From a checkpoint of a small transformer trained on Wikipedia.
Architecture: no biases in attention or MLP, untied embeddings.
Each number is 500 + 40 x the weight over the matrix's rms, rounded and kept within 0 to 999. Layers, rows and columns count from 0. Numbers have three digits each.

# q: layer 7 attention query, 448x448, rms 0.0708, rows 60-63, columns 0-111
# k: layer 7 attention key, 448x448, rms 0.0745, rows 60-63, columns 0-111
# v: layer 7 attention value, 448x448, rms 0.111, rows 0-55, columns 0-111
# o: layer 7 attention output (transposed), 448x448, rms 0.134, rows 0-55, columns 0-111
q60:386568437476513393511481583498478435466465531531498443356423515478552526467446597659563453449608438451624535707451538442558561420476343514547487553450600492487518535452374601404506513400581577571585564441511401502469492595516480515532505486507366564516477439477509563475374431588659525457639492404483517458578519644504570352561472462552
k60:469448404576482592503557537468502507529477534532539510429437553424432563504444458449562525511503501477655607652444464555540696603454485539555465567577567583488595514543592536484529444536602588509552582465460546436611473436470549506594516550559444492454417498513677520575513414518510491433570528486474554551559439552476542463542536501425
q61:543520496586558417587447488546559475588478423527496570549593481504548490363452446566491515515435469528489541470573430443478591520607598499516472450492556520490533531513508485530517618476567513349533499494457411514511517457484600583471448432583441404538408563368533518440495437413469403539522530437500521486662462423501380462441559419440
k61:611516419479545456536551503443480600541561434618525558475493358498544464533503498503580583484515546550437486511536461557494542595543515443555517427488534429434491463579532385517628536437485598510500449392495467429457322542513558556555532383537455423519651588329569564494514426504470500479540481531540498486559496416458552464405468501441
q62:404490416546574458586521535501397472508492583410511496359483506445577495619434491612367559685465528618570542458476506550467514446494475524547545366438505483572699460524543465495504520545464407565648596493481604461475409527517383539374491598546564573511434515564413719465613392431457456521534505449567590456393575519543546546509594432353
k62:490423458511412407600506479498410500438361478365527491498373479591519592559556548574426464456451585467429551564441470537546484422448546441603500538423466441522562632520542386554499529525507511578507679488503476537471470503456482566405544535514524584448404559438560576518606504523559407441591474534558481483464443484528560505565584402566
q63:545588474464384529434451460539466482455513443539499492504493439490506680438565465420391550489452489490530421487621427553522472558484634516538593451596543520555611413549490554520424392535529522461621340560408461518541475570468338566463522521487419417573528403604512568408514442489398391402450550599548405571462467430500559508492467472516
k63:435588510501504496538559463523466512422588433493504587565511504567512538559499649422494515539445510419604428414538577454619438503619521483483485532418474522497624454568506500555436552473664647432548520541517489504490520645498466521443447489524391504539574509505582540386588546496436397358382505474531425463480534413618604458468516401560
v0:440469528502412554508577498504516526397512456457512441508401467450543491533586571536519530536515547547444475460539507503476457457458510494498441480524508592578481456546585485555445524524494491476549438545607436505480442540523489485525521539502529558395503532542472418416470520540432494477489465467463432479558483392507556491521539523548
o0:463490429388445541466393550493489479607508533460583528455636428481408550496462441411575448472407447421526589415525557545523582509489509510484491448543561600529606510493423387404523578429368468490508492460488562502457607437527500559534425480463415481514493467427496573522534566420479554580438528528504486539513437480484465478530510516463
v1:351465500482497492532489543586466526470508533535454518521613399548533535376385511515422539517487558541432502579564555583454479477503474427473591501603498458523604592500592569495528512421530531438485503503581461491560490563497448554538542442405539443473449494549519559438445551529521439512551467512484480521512553502500490555573451466426
o1:568542467454525576456493458521493608537466538332516517443529577425413513482596565496482504419497424490484477470442472523452571508510501564523489443510518506545550501533488510500524446530497502502466543543460561510430491519425511485597578441497528564518538466527449500545532505503476574473514383448623548458533484480529448474447577369530
v2:531476511493580466488462514408493498486518433513470520448516448546569620442417451623353574394512528469536536527505576558632511400593538493497416539548520595531465476454510466551519555602520532485474503562443532532542586409533555491493470485571527460540507543484509531433471483577493465510502512514493417515481523531435525475472492430498
o2:485585463453526462481474470515469464424437502467529497478480555413456555463542593520567441548470534558469514467509458428495488479506558406433609408559501453465477473576515435426610469383533464543465482477466535463387520496415505504479634465439490491490457577491440456448560521483533445485514468544519507462493565579594443446533506512551
v3:531446423443521550571474580569451539452497430547599429496474464532515487524430550558523553436570446570490531584511497437668427505609494518426437587501518601441527533458617524458598537487556423477444509396538409436499477541526506467422400515413485543523507403541474588469538419546474442526433562578528505584502534429529472534599519480472
o3:454524427601552431501465452426509455503502369414504488497471529521516518528435517509554524455478534434499410625584557528520571516449472470547447511523585501640560469540569458527503409533534441468554503511512514499558493538491443499515461468468534544471396583434520563508582521431479546518525486445531547461532517417497519509447541462598
v4:454496517515428597544387524554429565530484505447448476453551409490460547540483522476469489487464486562460512530527529536436452475487554481494520501503470469406536456422482492366470538443500457530429476526530431481450585518558522518433518423542467507574623496422516484397512541453506559557555490467507612593530442552384522555472550363499
o4:510617455507455513423473503546548504473543535476564500471483545556522490525548415513436437573511535471441541483486558525522509475461440427550378532569544455429576482554587569582421470422465400516520509471510490530449442535444481423586445444539480544502441579589419514445590548505424506571555487485499553584494447600443552465538564531526
v5:441517419549552502511476476452403527439559524489551543382531462529477417561563500490490536501536465486526566515567524578470518491486578510459406559466514525453475575423513600458584494531543478552504589488462478523461573478500520458488504536500496480459519485440505582503413399478574494461549416501507471480480472480539632549540445468486
o5:553481492504500418594482490448560446512463504484490534454478528514493487432457448534464481524441514566454495498437546442374504454532435536428549475446579488509439533473538491481543382440472474380505490513496581538500488543426499551462472459528524473578455504544481616426640493523457443448420598495531654473528572493433495456467450458488
v6:492497447497509424578537533536503525453539362478441543479528590473579472557461517483554422515604513472518453525500576532594446486548365540487510431482447547539538485491570444438471495507427451549545606430443556430481484409489444573505488617566425512583517495487421569566449405443563552558484682496531537468502531513533618546508553422477
o6:540567541471544512467525480503385492502534580598550515481528459560481433499478512517500477512449504530469480504483586511429484482516554469594464495396467530429508530431568503535479602378574586437561454546426474605508533430532539428576439450410509510542516539483483469432567490587575596515536439510454523462594496514558589551478473565495
v7:464513463564444506458467580562585464473391573476499553480512359497481475485607550514490428434480503500511544592513546452472461543528446516500357467570554462510491641548494492571487470615443513432507547463490486519499442591504508506476582476501461512493519521517445459478421436474433392554532507564535488484623454450609489547479525576468
o7:424497410513558460431523479590492489552569539440521439429566510479536465452556439513503498540531395484409505519511522435523440531542555506488577438478413474524562474463613502530526451468602435497522511498535479439499457485547549477500500473474428456437481400616609425436464478556474554493435642438481497514486492480513481540559555450563
v8:480553469502519441467499649483465510438499545504504470487426507511531504489476556439511547536494583581507439529492495625454542557417504546489498461471485489522504474543566461470501528469491515471458482637505506471507466620550551574513601511450488400518534573467598492573585586524486484548457498493480474484499508468564512511506532461536
o8:561479481462538518547532461456516500447422494478467394517500487469504449378490533539534468454551410553486510606505521519451557534540346416574535513568498612531479535550518584583507468583518588514524495536540486491610514493460470457503511415450515502527534494574512575480495422428557501508545510530544517610434478512428392503391477481531
v9:483455506450553451449387429545487448571494472441505495517535472510588508488458485466406587569482574543417563509466550568507537529556442500450473569500474551512462475527511450459482430615564504604419502552452534461564464555464437535472522465543544403561528526570558445500541505476504500513584382471508509540568516383489478465459475544614
o9:513486583549534549479501572533442594434417485515542443491381507524421524611437505463465493473370429416480501587424592489420488455453497551596544410450471493416569527483466466470438528388477525488458437447499513492399460513547506531487510502533519552444385441448568509527439534567515557486491564416489507393491430552477523510506545526475
v10:525558518520574471486467458513592487440533509472513460409528446499538576507417500565485453487552549481457474537528501565423409475430480455534577558486517527510480537480553547526481504489510459464538532575479524558412548462472466470583519493427515468391502523465516494484470473470470506415484551575540411560435581560498444497419509455497
o10:477502506484549450468528484490472450463550613520457518472415543486501502472533604487600483519543531588523489519462438432473584541524538570432422530514505489454413550556625475518467532487512496474507545481477474467585473482462503508513495486506404501524531508490505506593546485529493540570441444462487445467516483418459531400588462459446
v11:516468502473502446465362440435499503565456471483495451494446504565617540483460493554442424498532554512566457517479537547482596489475572500494472467464509487620525404487504503560525489531431521430476524379486430450536417482483460543507534472497489435536534453444589479481472584499465557562602449574453520516587558494561465553465482463529
o11:512544449518517621490484569438474479418499522503572592518480384444425492480452670471408502455576485514392594442512459450474511499491500473466530522498457418510468513447452451490604500472552488499511513521454543505466494461537533473463571556539423468493494593484439564423478397490500523474460459406551496516436382543503549441527554532517
v12:478575503463441524464480514471555610444452505467467494461610580500551581499492474491405475511398447539473486476505560403507410494555467496520587476413449570439559455478546513504475589424397508528442484426463555529517554509530465472517678494506523549434466467530577628462520493488548454523488506504480496498481549459555488420524550515523
o12:506438469515518524551459522503514506509553445497524535451480488411436425584482492482535488468503516492494554410507483508472603528578536634489456461566552519511507417484467486449425419547532434496512441488588519518441442528612467559466431464478468525494569413467479456598534464485581434541552541551478468581382530640384569510528471457479
v13:523437430532527495450474513402527490485508547608397444510597532428524502420540493526576517610507532474522569509546507473534486554635473420469549485504485561518472490450469520507476496576404463431476489485526453412528487590505573539534511454485469495529447424402533465459482480595507549533531458535449386538540536491531602410527539469540
o13:477491464460419423496500409583563461587538499526448565540436487423466529530458501573430415580455549556525494514549506475431556412529469437444474453393523477474584508509457559455487457430600484565443466510455502594492439573560577509489530504493532450462463484539477508573514522463584382530424493514560595418468483469425519518485439513508
v14:531466557507438517476534516617531472514449446585501459503425507427558466457495534527473488569460550443500446490372457499462431409416507544557449426457541424523440492449442531489466535520495564511490585516467460620475482493509515562374501492453396556495576485482403539515526548477533502450624491467536464467551537555496507494523594549423
o14:523532532516562541399457441463458480471493469575486539479488547492365430444380494579438342421548577439466544487444484474542542507477386529432545508588515548513432475470519509564512522455432441530528487501431524522501467489523554513482486524452396540429508510553584475443535524523617562560404490623512399486468388464582517662549576538508
v15:515518511505470516460447554495595561451579473409467518542428515497458498463555579624529536516468447537466532472465568450518500522500526476500473506477389390544582523531473537401525558482465539389518477477582438595422569475451552482547488455590524509507501430565559546426430460444513418525425521493534487420477527438523498474461546507411
o15:467409499528499465578514501451428465610535492494451439499530528550441506572468476465512469526485496508497476517544446504548433471498484430556599413500456682470507533477701496487551488520606627501430477561562536502619386488539428512468514495552403402437517435426467556510475477602454495524514473441533468551556462470534486513511472556486
v16:459542513483453506512503438455513525455492407478455534542428523497526444542445486419569512503522462549492528408508593476428511571534442519505515543414534480548530437488464545504463442464458525532564438481457475502475501543513482437613487418416555439506539469507472359579526474443429502476501427421590459537471504426531512529530586430512
o16:442407554488495554519549494443387555584531514473373458413533485542543490596552424555524502495511487484480483526509469532563516453457422501410485433501491518474358438555437437475406531526526447574555542502531583492544462417457502503445398503477528525504505393572385512600514502510487450433552494537489544498524501478457536513493529545535
v17:556471495459443493510495482508535456600509506430504473525545489568459372546483540541437555539488465498601461460496548416580601489461505483504509562495648463597580472569465527511469521464556523567413515505378538480539480587470438488417571524427448462426490502535521476512481551508481499563590535496485472434552555543434524584459443551457
o17:424540503512484489456497469528511508522593534458462495535562458438600492490476435445545491445479448414431523502451516471516490492463548443558546529491574492513318487514544528498509487458545525504520586518585477537471495439564501527541540501624522638547533432620469517590487419540537466548532455521522463443455495347439461481525450384526
v18:555638564457475526560474411465507471510493393431524417485461563444474544444515472543390439455519497568534412433473419481467474585477452481481459476458492582535542495567471417516483507603504514522588396445505463528559466610475427503415482546454451495434468483569478526445583471471485453448420427417464517575512525558469450490424540454488
o18:528441516538501540394454451495460569482559442456477548450593563575568397494569513537424550498449557515511596583464538516474585599508479583528567541499533489494489462593538464546524489465517460432452553530430478595483508491522498464548505526447475478555575455491517498649450423547406452464527515538534538425532502461507521523463451469497
v19:434557600482505552469431416492577526605410481503455537539470499576469594566502484474550563536534433495553515491580461623577507539568545554613460485465475491544509460475512442482465442482524479478515537559418558521502517490413431416472469475487448586544504518537491492503461527456528474450625542536510510549517484462524445538481539564417
o19:612433568520551463559477570541392508469533496432468519486532539479508515467549543493517486461524472393487423580495597423526526510518521423449477473565534620506579448495529561536608527585567448602578428483519474634504469578530534581540576562528536475471556599551528533412488503501548440520362533479514528446494523561504549435557490439581
v20:468532505547535557489501553523541549542500544482616561466376488457461564452556483536514469465565455514538625493452384548589508540504550448509507475507491459557485451499469529414513517561451380554592477499478515535454534447436538509454542445409524470490537577490525493494520464365538490536443429490565468489429472546497480518513525487423
o20:506496579527550442448487430487550568476540518489523456518497545500549556497483529401557450445508548585505491405565578551520526462456537461541509537527577561407431551461530535467450432551544360495540508460555520630598515477609565407463478472507558406587535544449502511510502549458516496515463448465539458563539437549544498474494479454509
v21:501533454445568532465532498511567412548508569526397500498473505549570387504428450551507491515457487572429528428481537488448496440469409489437460499460484482527521504563419445501457515539477508525461486487539415483519486622589559533466486537432490438516453527452485427522439393472476542548553506424407468421470513459500440532582428545494
o21:536565457512483506500409478536423453587490438606563442440549414468580444461583463448499501478578573523537471578512492450490477441490493536550450412514588525572525474427469506514487460517541503496415574514556465480443502474409448466467453504530486474449417523540516493467500610572520489578425436456501478435508563587589362456461535480511
v22:503422456493366429613497536465519491496561473567467541529513431469484582490597502360485431434500560554502430530465570477534594508501455446465560527556537576515506537535478532477494499486522461549544461575509478534463383463532509482602563539541428531485426444396542551567551455503489553474467519542473516514494532552590493530508564501494
o22:555492580515532531509445516465497458513460467498541525578386500481427391448527443382478501576497602500392482418534546552544488488532489482599503558478468475438431530471486498439375507476585490521441475403559458600531499498548485524504485471410573458520528473506519473443476442579554481426450521469440564435470403361494474571458510520505
v23:626551547468438461488543532528426477454558566488450492437572560437410471508509563497441462496373510619425364459469532609571504492587452501522497505509541544475614501524407560397494410584546573484492451528493575449503522559515523504466503544451541580494530442542543466534551494487552419412670555528532525549511495568452501543505535582498
o23:511506557503436459460535526563413494469578539561547526560471388500469462515564458528521487448560436475504416424481469482509505569545454477404469503539465505450522520537490363529456478547480398484444559552517516520545494537453534540445533417533558595554455543527541478489490495492517424482447517485487457484528477500497488504488506505453
v24:472487431485493610496438501510528495500531443541517481546505531522508637417547394519482385543607388421494504510512454522595410484494584601462595513523519581408506470586508384440512454522494491551460494535428458487442539469445526514525480506453519487480525412579490495584446498396470497562479453506488500469530469501450382526501568492498
o24:424636591440501495516507475493492478400568481473514480497435465487601518558584419478425616470399550478489539499528546517481487503567538520446476517547540471535485531426465563482489556443418584407581531600427492580484470590485499503503493484481392426516557531509489445537534513608456432505408490602538468540466551466477494545456432467570
v25:472533425406485381582461504499478566457574514509548480477467464501430553562537533445521499506527506572503504556532578440499487571550542516596525380496475486500479461505471499470525425490490554482439488563476411571526493513485538431555460460450517493445593532504463437535444518543543555515568506536494491509375586525621539504476586550471
o25:550542532584530492525568476495600466527513487495454509487441608436533498462501420562554542484474508450430434553468415506462457511493472457491540444462524622463574596411465386546507509512509482511554566469548453500542517507471516538410535474546512434514556515486524486445515509512436515554449511517510582536516419510453495559500499517467
v26:460475431509576517508427474464473527506447559516454521515441523473473565444541466555427478519515494505518498435488608513436494529472519429621533498428539447475457432430429617578491559495527509578514477565462551580551514512523467439542440534431567473410308506543420621591408455554441539481444565552437483560534535514515556458458540519509
o26:475561488488533399488497544447436556539567523493476491507539484445411434423598513496534493498478578433484481560552492482597438472533561550419454562538579523478561504545469470475505480488591468491479473509428513471503577449500445520541537451565455530476535498398490457432547516555509445555475492515581594498515569565475509553506489519482
v27:459500477402495505493559423524528504474509499526439542415495476432559419472545471548478429464524462416516513515512552533525436421411483537484584540489435553480576544496540476533549556543481516547604572440525599567567479560450502456465573493504546485484501496556456534502486534493472523508450457546493457415522624506595424495376522478536
o27:559489409491474444502570543482499457587584526491570430575592428454532458455446476445455529569538542573444547468495441451576545519455447437606523483512541476482576530565542479427417378407448544485487514549458558522490538481441519406462539508450445540428491470481487508460451481522494494495455476422558487531466617432357482445566493506490
v28:478507520494476547507531520488458399395436400507496551453523415547484563526507467514421498576390503563509462451464444557514553462443507446495575452492446512468516503441509410543515466549474566468413496472505496461434526567426498482555463449566452526534455583502504508532428493453548470483503539534484445469537628461397477563533471484495
o28:553453399488423635516481544515423573550499512494455492503422519479422476391537520463493496514462470451441506600414426457457520519476472492542422549503550486580502436568510494531470481515538450591486459470547457444478531494550543436431531594570458567564521463436573448482478516565519541459593471531486389576565523498545542438426434510512
v29:533485509416434552478495423578529482542548430554491422417510481478546536537454449531506407531390539546501527462437566481495564514518499534414565450505513528505426461586484498535507532523560476502478504472484508584536417491391533479479498513523525534451542538438484570496568478531546485408534471443529564439528482544526531490523524500555
o29:445403533514504448557495564512514480450506504520456408475489653440536432477449477360491525547526519370440500415424617495481523429482625509572452490513583471458501597452502481466454454513530533508436449448395488466447454496458438489454434545461514516503420478416544378506488464402534490505465551518490512493494417501535483552447411502561
v30:468499461451460517509511485526524486559529499483509596452499447502524518471489531513425567439486480494539490603441510541450428434472533498512502546417475528457463430522411522507458500497514520586493382453477454562474495517497470545491443495522557541478446517514500529510483502543478524546501439427541527523516490482434464466451407497528
o30:518487578521554491463544431542431397489496521464465433622582540385484491575543636496481412496557550524507453464456497531539514477551456474518539459502569455549421447541493459429524512550474426432498531468457466450551457588549525447460548599428568499439437530460501433451584548584417569504454560511550504406516524487586575538472517462462
v31:558471457512538429488555517559556619558547517539592518461553475465608492573471473449498447534619567477507561519483503469545502496447498466464456534460436469471558497489505484461560480515372454462565518442475550449548499491576445463472446438539600439479441470461499523502531532495520519503508455489499580507499527560513469470461505512476
o31:448450622412492547522469460501504456542455506527579473469487511564527464397537489434626507526483520575563457513467525426532602451563515469469529518617387452510414507397444539536506450525445607470577516489379434519483534444431450520517591439584405543513468516502487521515443551436475510577496511503492503445448520457588656534486533517521
v32:467548501447536493561513521402578597441423536464488492407453576488549478583498443502537459491467548483451633494466441468505553500568423489485503454591530513488551486511536455451535585502573426452444432608491512455432479487487478516510489524512584511512452550523483426418514567618487389585443553500482467526573487454440450449550490526519
o32:523447548522531446485509446521508513546482517518481546528575426535392522475477557528596511557469536471418496458520564474490518536438549530411492508364455508503573500486512524585563555434471633477532526483484442489532538531468516521482478537440456545543461396609419544521501523462524548483450484554419539549572390578511504543478604423482
v33:487540582500523490468407487465419476473513475532523426458491585514463400525569510534520451478497504526568494439527528483514473507546425469558586517460574469412553572502476401480539540505514515550486566509581532504432546486525536550511485480504534509498543502505471611590474489519517513508559471520492429514423583458543565531470525435464
o33:594480450528466485443518494543544517508634398488459439463422499387457526467398416519551544473447544570449544514492438468543480511363541455335588490529502496562511465422462462504494570548499574428525442395534517572591506512403521535488447566478531587358483509578516586487482565446518515448531503672482598485484509532486448549506495516498
v34:496546469557495459463514520494577493508473506551554550503523504505475445638491470392527556524443512567558465475563603464577561555597502496480480480442537488467477516443420491500470506516485479506432568344535552447473461538471494515485550584371512509508536542473628545490495483506532489433433541476511484555541450585462463506503474470520
o34:530439439399595502544482465568459541559443484441508547495472499432463604502547463539455490500601456489461478503504504504574409472452405500472429572457464507552448471414459454541519506486496445420514516617448452502441488589460590453553600452478446481508482478529481458520474523511527470534560457571513513590488421553433458454571563481408
v35:475513527490534584515532464523488547431476447529485486483595535509512459460563558548448480571499563519492463521568438620494624461540465545560405530429490447508429479491540556515570520559452504529463436476499490545520528476413560476487478462519512461508431473520501421458422498495530577452535548491483492462608442491554502363502536484510
o35:394455477444460521419573512510581411527492569527551489510445540587441496620491469607458504425528473442475539568483478482510483526439480524486532443554497530477585462518535439452513435531477479433458493481561438559485514514549595513516606553465510490567516531432498497588483529593497516436555529513568559525499517605476551581480434528495
v36:549463555500573520501486483426487497478485425613412450515540534476458448561532545525520556551510467492462546526499474431546490420511607551485458482439486471623502432516453452476487457477514582491464517477476514569509527516498529538549441607495453477471485328401530486443487530504548519496535458557475462486462432551485535522407493520504
o36:516493518576451570574473593565407446480516533583543535528471536641535468538470364529491405518485521508478460633543554560537521554532455535489521533445569487503467532560462563500515402425530514459508505498515545568477430418490486461470563559433572496546437500399597534482543527537529461513493585518566414528450442528489509592490525532585
v37:476464554486459438468517485464470437431466459513481494448555468437582541484440447504462464425569442491455462497424463468492489538481517518510433485513516570512521555405430539500452468557508380560511563439554544580445496482431588555439549460567532528543551553479449471480491544508516488608481620494568397534493440438564553457532499439431
o37:408471509471503544534482454561479541491508519502455520642532597517488509485458594560506489515426502545520525451575560434437452532487566517507531483544452526490508487580450432526497456517526533422480433535400639540506441455511500454440461485449487513457475479546507535454527538499582539526563512467518506549410493407463451540471483551565
v38:495474480453446591580476494466452539410544564481415400540465486425479494522455407463440390471539524457395447497507540475505558593539592489503536546601512483515530500419608415561486512568504516489540517491346547441476577461469479528458455486574494512476584494495540517511557515504556536517574549524491481488463549454582513476575530573547
o38:458616457437490503464518547458423437450505488447538511564454523584574410486457541479530480481450366592546521502506574526412493508480555514495495448493554509525459473418511546456512445582523451435532506497510552501489471466534526537577566532508389484498457553457559500512518443567484511450545559460446432513484403488448573471489456462508
v39:549440570469543503480500531489486518496538404513519482456508509560468474414491570538523451479419555498481510493564540553459561511547461468473469504527475538480491514586527494504529577507574377497512581540480448561524499510526485566532506495522423618526522569472438558439473437472451466405582489517444557432469521493549423555485584521508
o39:510531490623579500565536421522504462562447482437545451441508567525470494515439463569498540581535549516498419517385523432456499507492609538579523501619498462472591509442530541515424445561470550559562495471479559501487515491616495546540393483482483499517451461492572506583609538456583517419471490488589366516566532484558524552499594490480
v40:433515507470506493455550433578541479518509436418557438519514547460511483449431493537446474496472489546453588501443465489400476568599524505437494506497417415493570398456461485544557413555503522457582583575453516476445431514459485562486470551497484492505452532510509507513403421546402410496579468471418510549586517502511441579470506520487
o40:568508432558474575597443488442393538451507512496489491435475500429415497585507536615481470485489501487467534414593532444494408490504492551476672512513531539511427489558513554512412502498480519557462438533569629534455517380489497511452441390432486434435520453500486465463485472507508480570458579531482489626527514497567470448481503498436
v41:460531488513502456401449528483532509487464487460564522519545454529541434553539537489495496588417553467417477475526544516543598540560552626524533389536470570493470586548534537535399471513586486502458478477522510547497461461522488385542466446555467514481526455548585476483524507504505480531530467528458559461580539538482512428516491504463
o41:557473481453466551492554536459514595518526509483558482420423538418438573502562462509494465535442513549505551653446541488501437463490422529505510599465400462374521574508519437486451398506464549546635511515491552456524597571485507559459446547548537445551539639486432438542515445467545498502518456426573505400557488512424464564520486521464
v42:493446476475525499427510438540468361533501570414563504505459496491482520477611481432469403526481589588450496541569537433464458550453577550524437561442528510433540528507469478472552448441545532476472415490482441394548551465490543387449541531483563478461559516462581549626473445486438519486543495468493453440533524504477492504608488596522
o42:529488560582434438535543464459492484378441475512440483518499587458553516495455510529511445486531491409618502545452471469514487458473472434487444447439545495477411529531705518540431493496512406427459500531581529452546451490541491523528543470440493545399487567427529501368474469330515467548446440521543527463468487488540437589567451577560
v43:523440505531474569488591452506469471511564539452387533479475550641586591549411456500520491522542574552437442591492482499521486444540501506446440450553466455569495554502508533495507525443443571496569501472540578601531531496482487476452423524519579452497493572519531463531542520475528520534482438594575488447464480501455438481512456437531
o43:513570513450554471452511600407480509462456498557442502520428412543535506492580589500496536548503539411479577438559668486485474527494447477438569544461443458608532609555541486438511455533543511512513539518524545501494483506480476414483565425525490555502503468588510485555470517574539530559484558485509457463507461390542529495585524488529
v44:540515461493435445503487487531430502488477440440452602490476481459585501524545523437513438513583505440498415535508570517424469552428477512456577501506494501464475548480532568404528529462523548526465473522427455528433416520487504577609528551560434486538426624578453483477464433502533520456454428469472536604489546526389578547552508527465
o44:502506437569457480457470457394453418529546476475518544494457452634445518481529493465444559489508533496443522475532505510602407537542469456551493585492432435387463409489486454493465416375462568593401478597477479541509380478472478502543449516432543542484613527450526456517643537441483496497594513616552498509495538495522517401458455504550
v45:495465474513505413467482436557580534492512511477447508452506501517507503539523401558502544390513489422564531518499516476573501497578551494428491463445530417415520531553466494507554507523433470372458513473490403478432571467561476572488440480412544519566575507499516508434473471519478469612528513504418459469576385512526574526512489390570
o45:424510553465554553500498594522499490565558552479495503403498496555480553504537524525517444524455541493506435400473511544507482546446497476486540428433522598535558525507512560439475464526570528547600445556503543498602517518464400451374470517525499456463495515525481464442542439513495501463454393631498494504519599398468426443509470471585
v46:428437592492518496497446507435506475482580500458560495523478549539445559550558465516460553553567507518454461541420439444506497418563537487602552544479454533477520452465506460505463504437508536576488457403522491526539456502430476483473398491551492571532557633571461571513469476528462514470501466493488530520509498521554485537522469533495
o46:438499462511451451478545560492500555427463552454491475547532526487466498555525483481547470475449473474489454472492659559579456579515524492564531548522481495416535565420506432574464575465488500517489497464516464474580506613485523514570528515471542513443489538515555506477427464571544441577569461477450476471488572511521623542455523438589
v47:540609507507512581469631494475499516545555611448546513504474452472467476467441535470571498468461549496504397514592513461563443554556524481584565473605515472516480493506489487439453475502518493526526519414443537481580471496467458494517487516466474461500517422512580498460505539516431496488457448415562556483444450496496477555487522506490
o47:506458450484480469521434342469471551444434440530453455442511490559517535539501511576551527510592393529496553521427496536410538534435504544568488553504557578559515477572455555474450590438504558438498502501462473493457467497489531510519594452537499468488361489388512469492469485469584416458480559495459526460511534535466533520517506480593
v48:519426547442550507481561573478555474494422524539527482553469558503469462486609378474480498508529539449455496495521513471506511451490498492586440489459411476553539483553543481457425559571483472501519544502544455493505535432494525487432520581671491426494454573467445556437493468355572560451428441481524460523444461489415385432544492490534
o48:518466491561466463494496552526505554585561545497427524478498483598485493513507416496500480492562492501512495459451539568508477511530484489444522438506473512501461530422579447553510496402545539546533503458447458455548570523397530501477479501565405508449513382429522460503553575591531460422479491452609506683519565553548452497574383477364
v49:448543534466530507482561558498484497502422498478429477575512481376526553477549524492535526514521403459502503463619479493552567513442482569466484510533436519524474463495465485496574557548499584457628449485433475556509414544559486535442456490449477505573481408552516472428592496446455449517510540503593563455572400506519519425524509514414
o49:605509610582519492593582450439518483529504466521424486437517580527465421527491562561554525432374523631448518480522459446571464523565428602465546565500580503494614475598482608500522500459520509518443524538523495452488506506553490474485501514530483481577621511490494498536474568492465513541633436533462529464425439495483428566499558504462
v50:487381517509570524398532530539449520525504504428471496562437556509500522515535488537444486568474428520503486474501556530473642500599437478511538540427558484535440562431431520440467477440513590523421575485486417472405492437477535514512432424533493483510528563534479475489454459485367462472441507445598450544552551512536578557498510523559
o50:420483520425487351506489578513499533512536484418540468580511523408512393509420451467479567534490379428463524520487446512401476489400469492480478404480506463495547554548476519422489562508475433477564520554561504501555483485431401476481582450567474411511469476391448432392518440469453578558553582542499447482474466476604440567536438569460
v51:583527510487544478427565543549446455547568506559534617430449605544514503587477509490466521522472464479519491491497565473563591509428490490437535478630431514432501529480461498543424511607467470446501482535469510482499502495497540571416565438431492509411527551518503552401563475509428509511550524457566583496535493591478484498493450607501
o51:437504500542551603514469563532575533479500494518504453519454445528451423457415446479518469493518471551467435536423441531479493490542464478512543622421494459542491424464481482476432515477514440444531434485541417482445431519437487437574553510458481510507561503526458479562506534402541496516466576554462341547476423473537516439388621486547
v52:551491525521477448463438399514488491573487431526514518452557507471426523534458556651572593463587382511475550479526517538535591568496445516500490568504449434432594548566561526490516548506558487476456465484601521597518555529443509535448528529543430443467504477492529532489389554566485494481433515472505464513499497510428430562580550523501
o52:500444368592557508452573438539501525460517502561543549546415502513532512461528484514519520448450560475511355598535513521580510493515530492510453537521485463511406564511559466523477438454479477544504497478443466407483496488514502389568402407523541528572564522500498517427501502481561382557433593516510511467523533604519570553432529525507
v53:490539491496497548424474502540516492546553517505511499475415441503586528480510543577445498547431571466399536519505499407485442656457554471476478439536533472533543491465552463530441554424530494479530506592487486499422503579512544560525529464439534470546496498511581463448518507555566408459573467470476423443532626465570499588494513560430
o53:511453469510555497528534531443577415533468513466475480425524485464545424526542530547485486498571461494580517452480483486495511510486498393546544433483495567486468542415399535502541470415504511572524482550473523450503444463621456555544424513503453456508526581488508547573512470498496617518518473361517527518583424502488513508447549549517
v54:415482451503532426551576423486498558536683525592506346533447435449509418484464511499495504546519408538546479504467501500499506505552510535571427448469539599463542480502536459496500494556499516591618502486464508493460543543488523471544468502540484489507555499536488451502595570524442510494505481547501542507557508568458553486545556502485
o54:564586546581456452539487465447484483532455535530461630471433515538524521542527446424493558462455459459517554507469412570533477433504530515505509557482561475519474496561531519395494517538570554455541474446523402586519478498539553560433494483452553474545349450576595509573451453465552544566414508478459414553489457516519576495506553491403
v55:516470501554482466520509538453535457575527482481580448464543488488495437508512452478525502505463532451552530499400418465466430500539527527541502577477468475420465497425490541519520559584516579545469477482469489537506508484438564409491484437471570499467539408447527489467552590471508548522529509566508540493500521472502575465453554515462
o55:451535505559524462488536527533443478590497556382424542455566476561521486539555438503545455534568508587308577541454457558467485429430471444465526504488487507504451562516468537586476488524503514554543527503378508534521559439555475537508501470485483363519420545563488455595485466444565545501449452494442502434530450474567542480503500420531